python train.py --vocab_size=2048 --bias="none" --doc_mask=false
Each number is 128 + 32 x the weight over its row's rms, rounded and kept within 0 to 255. Layers, rows and columns count from 0. The size above them is the row's rms in percent of the matrix's.

# layer 3 MLP up, 512x256, rms 0.172, rows 265-317, columns 64-127
size [122  94 108 122 115  67  65  80 108  70 117  71  66  59  70 105  63 119 104  80  61 109  99  93  66 100 111  72  75  93  98  84  77 128  74 102  61  61  68 102 103  63  67  61 124 103  70  76 119  73 131 105  64]
[[141 129  87 142 131 124 108 102 143 104  89 146 148 141  77  58 107 100 136 163 114 132  75  95 129 132 179  99 131  96  91  80 151 129 134 124 119 105 121 164 111 120 202 124 169 150  87 124 142 111 140 140 136 135 177 107 144 110 161 180 137 121 148  44]
 [124 106 127 163 137 126 174  87 181 113 126 126 163 119 139 166  94 118 109 130 150 127 130 151 117 139 122  44 116 129 173 155 116 121 169 125 151 123 124 127 142 124 191 132 109 138 129 127 156  60 126 135 102 158  78 164 139 128  72 176 124 165 109 125]
 [ 68 163 146 131 129 109 130 107 166 174 125 165 143 101  94 123  96  96 101 113 138 138 129 145 133 119 140  46 137 129 162  82 154  86 124  73 116  87 149 129 117  89 161  95  85 167 101 104 127 181 141 160 121 175 102 159 125 110 163 118 137 128 146 125]
 [118 109 114 105 127 210 169 127 114 199 110 131 122 107 121 120 144 143 108 105 167 104 156 134 149 136 140 172 173 100 160 132  86 142 100 148 129 133 150 141 111  41 126 118 146 116 146 138 135 120 129 104 110 151 134 184 175 148 130 185 117 111 146 113]
 [143  76 105 156 119 168 146 139 172 134  68 139 135 108  98 151 116 127 169 190 133 129  88 155 102 116 137  66  59 135 115 123  96 124 111  64 112 109  86  81  76 120 124 130  96  68 169 179 108 138 158 156 154 154 119 121 115 147 119 176 108 161  99 111]
 [155  72 122 138  88 100  80 175 236  80  95 142 140 107 203 150  76 144 114 125 105 172 119 142 110 141 143 167 161 131 138 104 200 158 173 163 123 141 138  96  85 124 112 146 157 148  88 136 132 101 178 131 110 135  98 113 214 119 122 174  44 210  92  86]
 [169 119 147 169 148 131 146 169 171 175 155 204 164  98 128 119 179 127 128  94 142 125 119 128 136 156 112 149 129 124 114 184 192 157  93 111  86  97 181 130 169  68 140 166 142  57 150 146  64 133 105 130  82  85 135 123  89 147 115 117  81  99  94 142]
 [132  86 114 185  96 118 141 173 151 168 133 122  87 130 129 141 122 188 169  84 169 153 156  46 129 193 128 121  95 126  85 161 106  97 116 121 148  72 194 179 196 141 164 161 132 147 123 147 130 128 118  92 123 116 126 179 139 214 111 160  89 124 119  78]
 [129 106 107 129 152  76 121  93 140 112 135 125 138 137 169 143 155 101 126 156  84 141 113 150 154 120  82  94  97 123 103 146 167 153 138 149 110  82  99 111 125 133 142  88 142 146 121 170 134 143 175 178  91 198 146  64 188 136 119 121  88 119 149 101]
 [134 103 118 154 142 113 136 138 117 124 134 139 180  47 136 144  94 161 132 138 127  92 176 151 111 147 180 160 141  92  93  95 123 169  88 120 113  62 106 133 169 184 160 114 136  88 180 126 110 112 132 118  98 206 132 124 127  94 170 183  87  23 114 118]
 [153 145 140 156 158 167 172 126 149 219  98 181 169 160 186 152 147 131 121 132 155 145 123 113 137 140  76 132 211  51 185 157 110 161 127 181  72  98  96  86 141 136 117 140 151 111 156 104 111 152 219 126 190  99 123  90 166 143 121 109 116  82 147 108]
 [ 99 128 175 130 172 120 107 139 152 107 163 159 130  98 117  57 174 123 116 139  93 101 169 111 191  93 120 130 215 100 198 120 109 171 126 131 101 110 121 101 132  87 169 175  74 184 100 135 128 187 116  84 111 159 154 112 206  98 167 172 129 187 175 148]
 [152 131 130 100 156 114 157 124 170 108  51 159 141 128 101 149 138 111  80 150 159 163 127 131 145  57 110  50 113 167 115 139 132 121 106  47 134 144  98 124 206 159 109 150 135 131 116 134  93 138 123 166 154  82 199  96  33  73  98 157 130 107 151 123]
 [144 183 163 164 147 165 150  85 151 142 148 187 150 121 119 137 122 114 138 133 111 112 130  70 142 108 108 109  53 168  91 164 142 140 130 125 114  98 125  78 179 129 111 100 112 116 117 167 130  96 178 133  84 119 184 138 112 131 114 151  74 109  66  88]
 [123  83 154 134 169 103 104 125 195 167 162 210 110 104  98 145 103 133 134 113 121  55 112 182 151 144 156 127 128 144  64 161 176  69 171 110 160 131 137 146 108 160 130 191 136 110 185 114 136 130 147 167  72 107 137 125 163 204 116 101  76  99 105  96]
 [175 107 147 142 156 172 121 103 178 111 114 163 154 155  94  84 163 133  77 151  58 126 143 127 115 128 108 155 133  85  65  97  43  99  90 135  97 147 124 149 116  91  95 100  95 110 161 127 112 123 113 103  41 167 182 183 151 102 109 131 152 231 161 129]
 [142 130 136 122 114  83 149 159 135 185 111 193 144 123 143 164 105 146 169 136 124 103  73 154  84 134 158 113 155 151 135 166 142 146  84 145 178 129  65 149 111 110 116 161 151 103 137  88 173 171 160 162  76  98 144 114 129 199 133 101  89 165 252 145]
 [149 135 110 120  97 143 129 135  96 181 169 133 104  76 135  71 114 121  96 173 115 146 200 165 138 155 117 113  72  89 136 155 122 175  76 153 132 121 153 123 138 127 115  98 140 119 115 170 136 133 109 147 161 128 115  95 132  90 109 112 119 129 151 130]
 [114 145 127 140 123 114 142 138 162 233 115 113 132  96  94 230 119 195 131  88 159 103 143 131 180 168 162 113 115  75 163 175 172 124 102 110 130 159 150 133 170 129 170 147 138 125  94 128 118  81 135 140 130 161  96 139 172  51  99 157 124  96 153 109]
 [139  73 100 137 118 148  91 127 122 108  88  79 181 150 115 108 176 112 131 158 128 123 132  64 171 118 125 164 155 108 121  89 205 137 123 169 139 132  84 160 119 171 119 105 126 152 175 126 169 119 126 136  44 166  81 135 126 169  97 169  85 133  91 118]
 [138 166 126 127 144 124 141 109  98 136 133 204 129 162  96  83 134 195  49 106  94  63 160 141 144  92 153 135 170 150  99 125 141 141 167 204 173 110 162 109 153 113 117 113 113 129 152 184 174 119 155 105  74 156 131 168 123 121 111 120 137 162 127 142]
 [102  76 140 170  88 125 140  86 173 157 110 111 142 134 123 145 145 158  91 132 100 144 126 140 122 144 130 107 121 119 135 130  91 148  98 180 116 138 195 164  96 116 179 160 136 185  43 102 183 113 120 155 133  88 120 126 145 121  26 217 129 112 119 121]
 [136 111 140 103 128 166 168 135 157 132 135 114 123 124 145 120 136 165  77 118 127 105 177  75 164 144 136  78 116 121  89 123 145 191 157  81  80 100 135 176 133 125 106 165  87 151 171 115 154  63  96  80 138 113 133 121  99  91 153  80 108 181 139 166]
 [ 89 115 165 152  30 128 138 158 171 166 114 192  92 130 150 110  63 180 152 136 141 117 109 121 170 113 108 103 128 120  59 138  85 137  85 147 123  58 130 112 112 150 168 150 170  56 116 159 156 159 115 161 153 150  94 133 130 131 160 129 104  92  96  83]
 [ 77 200  93 142 105 115 199 111 131 117 130 152 143 118 157  95 120 153  72 129 110  98 142 117 117 121 113 138  83  95 118 119 110 118 136  63 135 148 118 146 147  53 144 170  70 158  70 127  81 127 115 113 132 105 128 199 146  66 145 147 107 162 127 159]
 [ 94  92 104 145 138 146 114 158 121 157 138 101 132 106 135  36 137 176 170 155 115 169 133  95 124 143 160 105 193 152 122  83 173  62 111  99  71 140  89  86  93 138 127 107  80 130 106 112 115 115 167 114 179 101 159 192 132 133 163  95  82 106 122 114]
 [110 111 119 140 148 138 118 103 124 180  62  75  77 140 125 146 153 130 138 138 156 126  98  97 138 179 117  80 109  83  98  89 120 203  93  40 146 129  90 135  90 130 206 157 121  97 178 185 149 128 152 159  45  90 119 111 187 110 100 141 109  92 132 118]
 [154  88 121 144 157 119 124 132 141 111 129 123 128 101 138 128 164 129 162 201 172 105 121  54 126 177 146 144 142 138  53  96 185 132 143 104  85 162 119 116 114  65 153  74 131 122  68  55  94 193  90 125 154 119 122 104 149 156 150 102  74 148 149 127]
 [135 136  47 125 156 137 141 149  87  97 117 110 135 110 134 164  93 178  65 136 163 121 130 113  88 160 159  98 150 101 121 115 133 137 173  64 130 130 105  76 112 109 143 107 125 103  90 127 158  57  86 210 140 136  96 144 173 137  51 131 171 160 118  67]
 [ 80 116 100 193  95 123 122 156  96 103 155 178 138 169 100 110 118 155 105 141 114 125  74 143  54 179 112 115  95  57 114 155 101 142 117 139 110 116 147 140  90 136 139  85  92 167 118 148 173 118 170 135  59 109 134 145 139 160 116 123 125 156 139  65]
 [105 102 163 183 201  39 104 125 108 111 136 112 175 131 181  85  69 117 131 149 134 152 128 146 119 133 113 141  80 126 102 143 160 123 159 143  78 192 126 130 139 150 103 135 121 105 144 175 152 127 134  80 162 138 141  98 112  74  90 119 140 101  75 126]
 [170  95  90 156 114 140 134  92 117 155 144 151 153 121 115  37 176 136  68 170 151  93  96 125 157 120 103 111 101 115 126  30  44 148 165 125 100 143 187 152  73 149 160 132 106 153 133 130 103 105 111 147 120 128 173 115 141 139  79 110 124 107  88  96]
 [140 108 109 147 135 134 136 173  67 128  29 124 151  72 163 135 170  94 150 130 130 144 140 140 163 108 168 131 184 189 129 138 123 125 140 114 118 134 162 159 177 143 114  88 124 131 121 151 111 142 142 128 148 138 162  85 132  90  72 171  85  89 128 156]
 [ 86 130 190 138  96 148 150  83 101 168  73 138 136 132 102 110 115 130 152 141 184 153  83  97 202 104 125 149 141 119  46 108 112 134  97  89  96 147 119 105  71 110 133  99 139 120 103 106 136 122 149 100 116 100  97 135 127  93 154 174 117 100 159  84]
 [ 74 133 123 112 124 143 144 106 132 135 184 160  79  91 223 142 127 160 125  97 157 153 130 116 171  83 138 123 118 136  72 130 108 210 118 129 101 136  59 124 122 133 136 143 171 193 134 132 141 134 116 121 101 113  90 170 136 138 152 171 139 100 115 150]
 [134  86 164 136 115 195 142 130 141 141  80 114 139  99 130 144 150 111 129 144 135 175 117 158  90  96 130 140 125 113  55  83 154 138 108 118 130  99 135 158 118 128 116  98 234 105  97 119 129 119 142 115 109 185 152 159 184 134  79  95 106  86 124 146]
 [204 122 164 169 109 100 148  94 112 118 116 126 163 111 109 138 141 146 129  82 172 165 172  95  73 170  65  99 159 143 162  85 114 131 148 138  91  95 156 161 106 124 123 187 133 149 118 173 160 104 111 125 149 137 182 161 133 119  72 144 130 130 154 102]
 [103 107 114 121 129 120 114  86 114 133 129 183  93  74 136 117 158 139 110  47 158 131 177 113 134 177 144 125 121  83 132 111  84 114 129 170 109 152  66 201 104  88 145 137 125 133 197 118 153 113  76 133 141 177 134 125 130 142  74 117 158 175  98 136]
 [146 147 111 145  75 174 126 142 183 119 170 157 102 113 160 131 145 106 133 132 112  76 117 107 136 154 134 129 142 123 132 114 122 157  48  61  39 129 175 128 179 170 149 153 124 126 123 134  99 103 101 174 148 132 174 145 122 147  76 198 133 105 130 134]
 [151  85 152  74 145 144 115  82 103 185 115 164 119 127 106  86 174 118 191 134  83 188 104 128 130 136 126 102 171 132  84  74 102 115 106 134 101  73 110 140  78 205 132  79 146 178 179 129 157 114 174 132 118 156  99 119 130 107 112 116 153 112 124 119]
 [122 127 138 121 137 145 137 138 132 136 134 142 131  72 120 161 118 133 182 135 139 131 163 114 169  79 126 131 181 131  87  69  90 108 128 174 106 125 142 121 128 197 128 117 119 118  68 153  96 162 123 128 189 128 112 149 132  90 117 164 142 127 131 155]
 [121 176 133 138 108 136 149 144 164 112 103  97 190 110  66  71 133  77 152 111  93 147 128 108 101 137 140 136 119 102 141 105 110 128 142 166 114 200 153  73 179  98 177 157 138 119 107 155 128 142 130 161 114 173 138 155 134 139  91 193  71 107 169 134]
 [123 149 126 173 165 102 169 140 152 101 101 149 118 163 112 169 113  91 120 172 109  92 130 140 176  88 124 129 188 183 101 138 136 149 211 130 109  58  89  87 115 156  96 167 115 130 134 113 107 149 115 219  76  72  79 164 172 154 115 150 114 189  94  90]
 [ 75 130 102  91 110  95  96 103 121  75 100 175  98  89 144 126 109 156  85  94  91  93 185 156 120 158 120 103 100 161 191 143 118 157 139  75 103 160 140 129  76 143 145 154 177 150 125 131  56 118 104 129 159  96 115 178 134  86 116 187  87 139 119 128]
 [149 167 131 196  98 109 178 175  96 132  87 123 119  98 124 152  71 167 158  63 125 118 156 113 114 195 190 158 114 121 158  93  55 164 131  80 116 129 165  61 104 153 106  88 116 118  74  76 151 132 131 139 123 167 104 110 129 100 162  86 109  96 144 164]
 [127 125 165 118 147 124 109 111 152 138 118 108 133  93 124  60 133 157 129 152 123 149 112  79 141 172   9  95  77 181  91 120 139 115 142 189 129 106 203 125 101  87 158  86 178  72 126 150  78 148 104 150 163 109 128 153 116 126  81  99 108 158  83 112]
 [196  42  80 152 129 121 112 161 161 157 167  84 154 165 131 134 109 141 114 158 125 166 101 112  97 163 122  69  90 133 118  78 180  85 115 162  83  93 152 128 147 121 120  65 182 154 193 150 122 100  88 160 107 148 125 117 142 125 188 135 130 116 131 169]
 [ 51 131 101 140 131  88 236 119 127  92  99 136  91 140  96 108 101 160 113  88 179 120 129 146 188 147  79 189  68  97  88 170 131 145 113 111 120 147 152 129 107 184 142 102 113 106 166 140 114 127 188 109 155 144 115  97 140 161 137 119 108 133 169 128]
 [ 92 152 109 153 212  92 157 150 142 137 163 170 144  87 121 111 168 156  76 143 133 131 110 107 178 152 125 146 106 104 125 148 145 100  69 152 103 108 141 103  91 117  64 110 177 161  86 169 120 120 179 190 151  76 115  94 113 136 110 160 132 129 181 147]
 [ 94 127 158 135 122 101 130  85 157 160 136 156  82 154 157  65 140 139  97  62  90 141 108 105  96 122 104  67 157 116 146 141 150 117 100 173  94  49 140 145 147 170 133 124 162 114 105 121  95 131 177 136 112 121 110 128 116 134 141 136  12 107 130 103]
 [ 56 163 120 116  76  79 169 143 137 141 117  62 154 183  55 141 113 138 116 145 161 161 106 127 118 143  87  99 170  87 113 131  78 147  54  88 100 116 133  80 134 139 109  87 133 119 145 119 126 119  83 109 180  84 142 152 175 149 129 159 147 153  90 114]
 [133  79 107 181  84 161 145 137 142 171 189 101  58 108 116 150 129 181 128 132 102 138 156 150 171 136 118 145 164  68  82 135  35 113 120 152 147  68 108 116 118 125 109  87  97 187 131 134 124 227  91 150  92 138 144 140  92 133 135 105 131 129 125 140]
 [110 124  82 130  73 153 122 150 121  66 156 121 137 108 149  94 126 161 133 112 118  98 161 167 197 138 135 104 116 131 157  92 195 103 156 121  72  94 123 167 140 110  56 151 165 107 208 108 138 148 103 185 122  70 128 138 153 148 164  52 104  91 147 160]]
# layer 3 MLP down (transposed), 512x256, rms 0.0653, rows 265-316, columns 64-127
size [ 27  12  18  17  49 152 160 171  11 162  25 159 136 156 158 176 173  16  50  61 171  34 166  16 164  47  20 156 135  79 188  24 145  16 172  25  87 153 163  34  10 149 160 164  10  51 171 179  33 169  25  15]
[[173 160  92 100 106  93  87 117 187 121 117 194 160 114 140  77  68 138  89 143  94 114  79 142  98 172  93 133  80 113 102 145 153  99 135 121 167 101 173  82 142 100 125 133  94  79 142 169 100 129 142  64 204 110 113 146 108 212 159 120 158 146 187 129]
 [166 157 121 168 184 145 145 151 140 181 134  88 141 135 150 117  73 155 107  99 101 175 105 134  55 151 111 133 154 131 118 179  76 107 166  97  78 160 152 129 145 127 206 103 121 119 149 147 131 101 111 160 142 118 118 130  81 135 153  91  77 158  94 102]
 [145  87 179  71 142 155 148  91  92 142 160 130 113 182 148 136 145 111 156 177  67 125  99 175 131 136 147 115 117 172 160 191 104 102 154  64 167 103 144 105 141  93 143 159 148 135  76 156 118  76 149 211 155 137 139 173 115  96 111 110 124 133 124 112]
 [165 109 124 154 142 150 165 156 127 111 132 156 135 135 132  79 120  73 123 142 112  95 126 159 144 105 112 170 104  76 195 160 150 153 104 125 118  62  93 156 126 151 166 103 103  92 150  85 180 148  96 101 120 144 104 122 180 111 128 125 167  53 166 138]
 [ 91 125 147 135 109 123 174 121  93 125 138  92  83 119 124 113 141 122 133 160 137 169 114 148 133 144 128 139 139 144 120 120 102 154 152  99 180 124  88 135 135 102  80 139 185 145 166 144 158  96 173 135 131 151 160  98 147  76  64 144 105 133 119  60]
 [ 87 154 172 129 147 129 106 115 117 117 104  97 127 112 147 115 158 146 139 111 137 134  97 157 113 109 121 159 176 162 148 122 143 152 150 120 132 137 146 155  97 167  94  88 139  60 117 139  95 108  95 122 138 178 147 101 140 132 130 118 130 126 123 131]
 [144 134 172 119 135 120  99 121 125 120 189 187 164  85 121 145 128  80 102 120  83 130 162 118 164  79 186 120  71 107 167 120 115 123 132  85  56 156  90 122 120 111 125 154 126 148 172 117  27 126 117 170 139 106  87 112 114 147 144 146 117 134 133 137]
 [141  98 100 146  61  97 163 146 173 197 151 142 128 114 121  72  83 107 148 144  95 147  82 128  92 150  90 107 115 140 129 142 154 133 133 147  70 118 114 146 129 132  92 146 118 100  59  82 137 172 119 177 188 135 196 143 156 205 130  70 116 132 144  24]
 [120 146 124 107 124 123 102 136 141 138 101 181 107 141 144  90 112 155 113 146 148 114 144 107 119 169 154 114 134 133 129 115  85 145 132 166 114  40 137  94 171 145  82  94 143 137 118 125  61 115  83 129 147 193 127 137  91 118 117  73  78  95 170  61]
 [127 137 126 152 197  61 111 135 125 113 119  54  75 102 125 156 117 117 121 146 132  55 135 147 135 139 128 134  91  79 147 142 130  79 144 154 143 118  53 166 197 169 157 123 127  49 111 115 119 106 117 102 141 144 119  84 139 103 170 176 129 128  92 153]
 [156 120 116  85 164 145 114 127 112  95 103 134 126 144 150 198 120 176 132 121 125 126 175 100 119  73 187  82 142 145 106 145 142  87 177  99 178 138 135 143 224  80 146  76 129 170 151 117 165 116  87 105 133 111 115 138 157 122  66 145 150 162 147 159]
 [112  85 138 145 109 121 100  58  99  81  75 129 163 134 144 109 103 185 157 136 149 136 134 112 153  80 110  60 149 172 127  99 132 136 138 117 137 101 138 178 116  90 106  93 131 101 100 117 200 144 187 104 162 201  96 115 177 143 153  87 107 198 156 125]
 [123  94  80 173  98 120 151 108 188 108 147 185 144 143 185 181 124 125  96 146 164  93  84 132 109 115 105 134  88 151 110 158  85 186 113 165  76 140 123 160 159  93 145 157 100 199 118 109 159 165 189  66 116 104 144 105 105 142 127  81 159 145 140 188]
 [204  74  94  79 162 142  85  68 150 112 134  91 156 139 187 104 116 155 144 138 112 104 120 176 164 127 122 245 106 146 139 173  87 131 101 110 175  94 101 120 142  85 114 107 132 117 126 189 114 128 100 125 164 101 165 106 164 112 114 119 119 100 148  97]
 [ 98  95 164 151 175 110 132 143  90 128 176 171 122 106 123 145  91 138 131 146 111  69 142 135 163 143 135 210 138 124 138 118  97 144  60 136 192 159 156 128 110  98 119 142 145 171 153 160 151 151 101 104 105 126 183 110 164 163  65 111 141 163 178 120]
 [147  96 136 139 186 119  65 119 121 150 154 117 144 182 155 108 141 154  66 118 117 141  70 110 125 150 164 105 140 106 181 142 103  71 153 112 132 104 109 124 119 109 154  94  93 108 128 160 167 137 118 137 117 140 106 111 109 144 141 116  93 166 168 131]
 [ 58 149 100  80  52 113 133 115  97 164 169 135 133 140 188 168 114 108 102 137 149  98 177 127  86 237 142 166  98 147 144 215 128 142  87 133 160  94  88 117 100 118 168 156 159  55 119 116 148 144 108 105  74 108 131  78 110 176 115 122 145 124 154 104]
 [123 128 134 160 136 148 123 105  67 104  81 139 164 159 139  74 138 155 167 128 142 126 121  67 214  92 134 154 131 142 154 129 128 165 117 112 148 152  89 136 173 130 101 132 110 143  97 162 136  45 138 189  99 118 106 128  79 138 169 130 106 107 152 152]
 [161  62  50 178 125 148 112 103 120 112 148  79 138 135  70  96 104 106 121 134 127 125 139  97  53 170 178  90 134 132 151 148 107 169 156 128 124 135 121 162 170 129 144 137 110 112 110 129 121 202  97 171  82 161 155 119 136 173 177 126 167 144 125 158]
 [163 123 115 109 112 166  93 197 155 133 121 117 112 144 162 131 141 118 134 102 141  65 110 184 141  86 155 150  84 156 130 157 105 127 137  86 124  68 131 132 114 147 151 144 104 111 135 134  90 145 142 176 118 125  91 204 169 152 134 111 157 132 102 167]
 [ 93 127 155  67  92 171 137  69 118 183 168 102 143 161 100 132 129 217 115 145 111 124 142 124 103  88 113 166 135 140 106 144 194 129 103 132 160 150 107 142 161 154 126 105  37 105 140 122 166 196 187  96 114 165 114 111  99 118 115  98 119 122 123 119]
 [160 124 110 126  72  74 124 115 178 128 113  98  90 155 102 182 109 137 174 100 122  77 140 136 135 133 168 123 155  98 108 137 122 113 132 154 190 146 110 176 131 132 114 150 129  93 103 168 146 113 159 140 175 108 134 174 178 129 108 139 158 155 223 190]
 [ 60 102 117 130 134 131 128 130  57  88 136 124  94 133 149 121 135 109 205  91 171 147 189 162 100 130 172 125 143 108  98 144 119  93 107  99 159 187  88 104 156 167 106 172 136 161 139 133 129  97  56 141 125 104 137 127 181 123 109 191 105 169  81 144]
 [112 172 126 113 164 166 100 150  86  71 163 105 143 101  87  55 102  97 119 133  85 102 199 168 128 144 136 139 107  97 139 115 157 145 172 110 103 172 118 120 163  96 138 112 119 105 172 114 140  97 109 127 180 113 150 153 118 144 116 130 127 102 153 138]
 [ 85 159 101 136 126  98 164  92 138 164 115 100 110 164  81 122 128 184 128 231  92  69 159 190  94 164  84 157 146  96  92 107 160 122 182  78 172 104 145 106 148 145 127 150  72 124 141 108 131  92 129 121 145 110 135 152 132  67 143 136 141 145 110 144]
 [165 116 116  99 190  93 111  73 159 135  82 169 123 128 180 166 117  78 126 144 188 158 159 173 140  85 134 153 124  74  78 114 189 138 153 161 149 146 122 143 122 144 148 153 176  84 132 143  31  89 117 129 110 117  91 126 153 132 121  77  81 121 137 136]
 [181 115 142 108 108 167 126 123 142 160 159  81  86 149 139 120 137 106 102  87 116 114  93 151 141 102 147 135 108  98 127 152 129 116 160 160 139 131 159  75 150 169 190 153 142  81 109 117 103 160 129  82 185 105 118 133 130 121 175  98 174 133 104 182]
 [155 118  83 109 114 120 128 173 132  42 117  98  70 154 154 104 196 213 138 128 137 104 148 124 142 169 111 136 153  98 180 142 179 154 139 169  98 139 186 155 153 127 133  73 162 127 153 125 122 187 101 139  65 184 122 121 101 142 158 103 185 118 160 132]
 [157 105 150 108 127 108 111 206 123 127 120 141 114  90 179 157  74 156 119 110 113 118 129 138 124 109 185 154 141 118 131 128 138 160 200  86 117 128 112  83  80 209 149 125  98 129 105 116 166 196  78 170  70 177 131 113 103  62  97 123 141 124 149 137]
 [ 86 128 189  87 113 150 155 115  92  78 167  92 166 113 113  96 177 135 148 111 107 113 189  75  83  84 129 148 121 159 151  67 132  81 132 147 108 117 103  96  93 152 163 128  92 104 141 134 139 112  71 128 167 160 150 166 139 159 135 121 136 105 126 100]
 [159 162  63 139 132 151 129  75 145 164  79  98 121 162 166  59  74 133 141 106 202 122  92 128 153 154 151 126 105 136 134  93  50 153 130 148 137 146 104 123 152 121 178  68  96 123 145 111 131  77 129 168 112 120 180 172 138 164 115 156 119 141  71 184]
 [128 108 116 109 208 138 112  97  74 113 128 121  90 198 114 124 166 122 151 178  96 110 149 166  83 120  96 143 108  99 101  88  66 183 160  47 173 175 109  93 149 128 143 108 185  99  77 108 154 121  96  83 109  93 158 139  66 116 144 168 113 138 128 162]
 [ 82 122  87 158 185  96 119 181  91 149 105  98 121  31 160 123 101 157 122 152 172 209 101 115 151 133 123 162 158 142 147 150 149 118 118 144  90 187  82 112 118  71 148 110  66  73 120 144 100 118 159 170 115 154 148  62 145 161 138  77  93  98  58 108]
 [110 139 113  74 155 124  91 147  81 101 128  90 141  96 157 133 187 137 132 109 111 105 184 101 152 133  83  94 151  48 153 153 159  83 100 156 174 167 138 144 111 146 125 143 165 113  82 135 154 121 158 115 140 120  81 108 154 103  88 107  90 124 202 131]
 [143 124 131  73 160 149 119 113 108 146 191 122 159 126 176 147 110 148 109 120 136 136  98 143 132 122 122 153 139 180 131 180 137 211 137 121 165 154 110 130 123 157 136 141 154 180 120 122 143 128  93 131 117 151 162  89 170 163 142 110 133  80 107 155]
 [163  98 193 101 162 127 125 168 114 106  54 161 146  78 160 120 101 103  77 127  83 156 129  84 105 112  76  88 118 158 193 133 123 158 133 131 136 109 154 122 174 151 143 107 133 178 167 130  71 191 136 101 112  81 153 116 178 149 211 100 110 122 105 113]
 [101 184 120 175 139  90 152 148  95  97 144 105 150 138 114  92 146 100 107 128 100 101 107 170 156 134 153 107  78 107 217  47 140 122 113  88 105 194 132  99  83 149  92 101 166 101 119 126 107  56 116 109  96 159  65  85 145 151 153 136 143 193 120 111]
 [ 95 165 103 125 162 107 118  85  64 127  87 119 118 108  82 157  97 187 142 105 162 182 147 100 151 109 130 113 152 140 136 107 136 151  78  93  68 155  92 134 106 168 143 144 157 106 158 115  82 121  60 124 195 198  59 115 174 138  65 162 140 128 104 160]
 [105 166 119 125 116 162 123  96 148 134 152 101 123  89 121 102 151  82 128 134 168  55  34 167 110 113 113 135 121 201 148 128  96 103  50  99  87 139 135 104 144 160 129 136 142 132 143 125 127  60  99 149 173 139 157 125 174 106 130 164 200  85 121 100]
 [138 135  98 135 130 117 127 109 116  82  72 117 135 120 117 194 215 131  99  88 162  90 103  83 101  95 109 188  75 126 126 106 138 132 123 136 117 142  79  99 176 141  88 165 143 152 103 120 186  71 128  99 106 179 130 106 142 109  84 114 167 134 165 122]
 [197  83  93 119 155 106 133  61 108 131  93 123  87  97 115 158  96 153  75 117 119 134 121 103  93  79 115 114 148 210  92  95 198 118  92 153 120 103 160 130 167 107 114 105 148 125  80 118 162 130 115  89 166 164 138 107 118 154 158 116 140 118 144  96]
 [143 167  86 152 140 131 128 144 138 184 175 107 170 101 148 170 111 132 155 129 127 203 145  94   9  83 107 117 156  98 120 166 106 121 125 111  99 235  91 115 171  64 116 124 160 139  71 139 118 130 165 107 165 142 146  99 107 130 131 121 144 129 149 107]
 [ 93 108 125 126 140  87 156 119  57 116 137 108  91 170 141 176 118 115 186 163 127 115 123 167  80 127 145 101 121 121 116 125 126 127 125 103  89 123  99  85 110 103 120 149 101 108 159 126  20 117 103 163 154 145 131 158 143 111 164 100 169 131  87 108]
 [118  74 112 106 169 106  72 143  90 156 122 132  37  49 149 123 117 164  71  89 120 131 171 113  94 113 151 121 121 136 154 174 130 133 149 202 135 138 111  98 182 134 137 152 134 130 115 153  88 191  61  86 165 103 153 135  70 182 141 148 195 121 167  86]
 [120 131  85 112 169 126 148 148 133 189 114 108  85  74  97  88  69 171 119 105 174  64 120 158 112 110 110 124 103 148 112 178 182  97 141  94 154 147  69 102 164 129 131  98  89  84 125 204 122 139 149 146 121 129 119  89 142 155 117  95  82 139 124 147]
 [ 79 144  63 122 106 121 154 129 138 140  97 113 192 137 165 127 114  68  81 138 108  35 117 158 167 121  85 187 121 150 152 135 115 136 162 105  91  95 138 163  91 112 117  58 116 155 141 161 128 127 129  51 150 159 132 104 154 129 100 180 162 112 147  81]
 [142 154 109 121 163 124 155 138  71  67 147 110 182 120 153 189 115  89 132 158 127 126 119 142 148 121 139 125 147 181 130  87 156 111 145 116  98  95 141 115  95  94  65 117 161 150 139 119  62 107 100 142 144 121 144  80 132 107 115 117 125  90 129 141]
 [167 124 134  72 138  80 173 119  83  64 133  95  99 141 104 117  83  88  75 170 209 128 152 131 176 145  47 126  81 102 129 139 217  89 138 121 106 181 127 154 140  96 128  82  69  70 146  97 138 102 146 128 163 226 120  83 122  72 119 168 166 172 125 159]
 [135 148  85 141  74 125 148 160 164  97 123 118 144 119 127 128  78 178 118 119 157 132 162 106 122  62 165  52 125 149 181 134  84 137  81 213  89  97  94 175 115 151  98 161 148 107  71  64 124 136 179 114 125  84 141 139 132 106 128  97 131 119 183 151]
 [162 116 154 105  87 126 128 103 111  74 126 120  98 156  92 130 193 175 123 103 100 137 127 145  57 138  93 107 159 103 178 147 174 104  89 118 116 170 126 186  79 140 119  90 150  92 114 108 146  64 127 116 131 200 122  82 109 140 171 139  86 167  96  93]
 [ 91 118 134 138 123 108 139 169  94 200  74 176 149 121 127 122 100 173 144 142 152 174  77 162 119  93  98 130  83 172 124 104 121 172 151 145  97 106 126 118  94 106 138 108  48 204 124 137 107 129 161  97 150 127 178 164 167 154 205 101 105 152 185  98]
 [141  94 115  93 120 128 147 132 100 106 142 104 136  95 123 154 111 119 184 180 119 135 146 132  99 149  86 158  84 155 174 189 194 156 107 100 130 125 109 118 144 121 131 112  68 107 165 115 147 105 162  96 140 149 137 162 156 110  52 131 159 144 114 143]]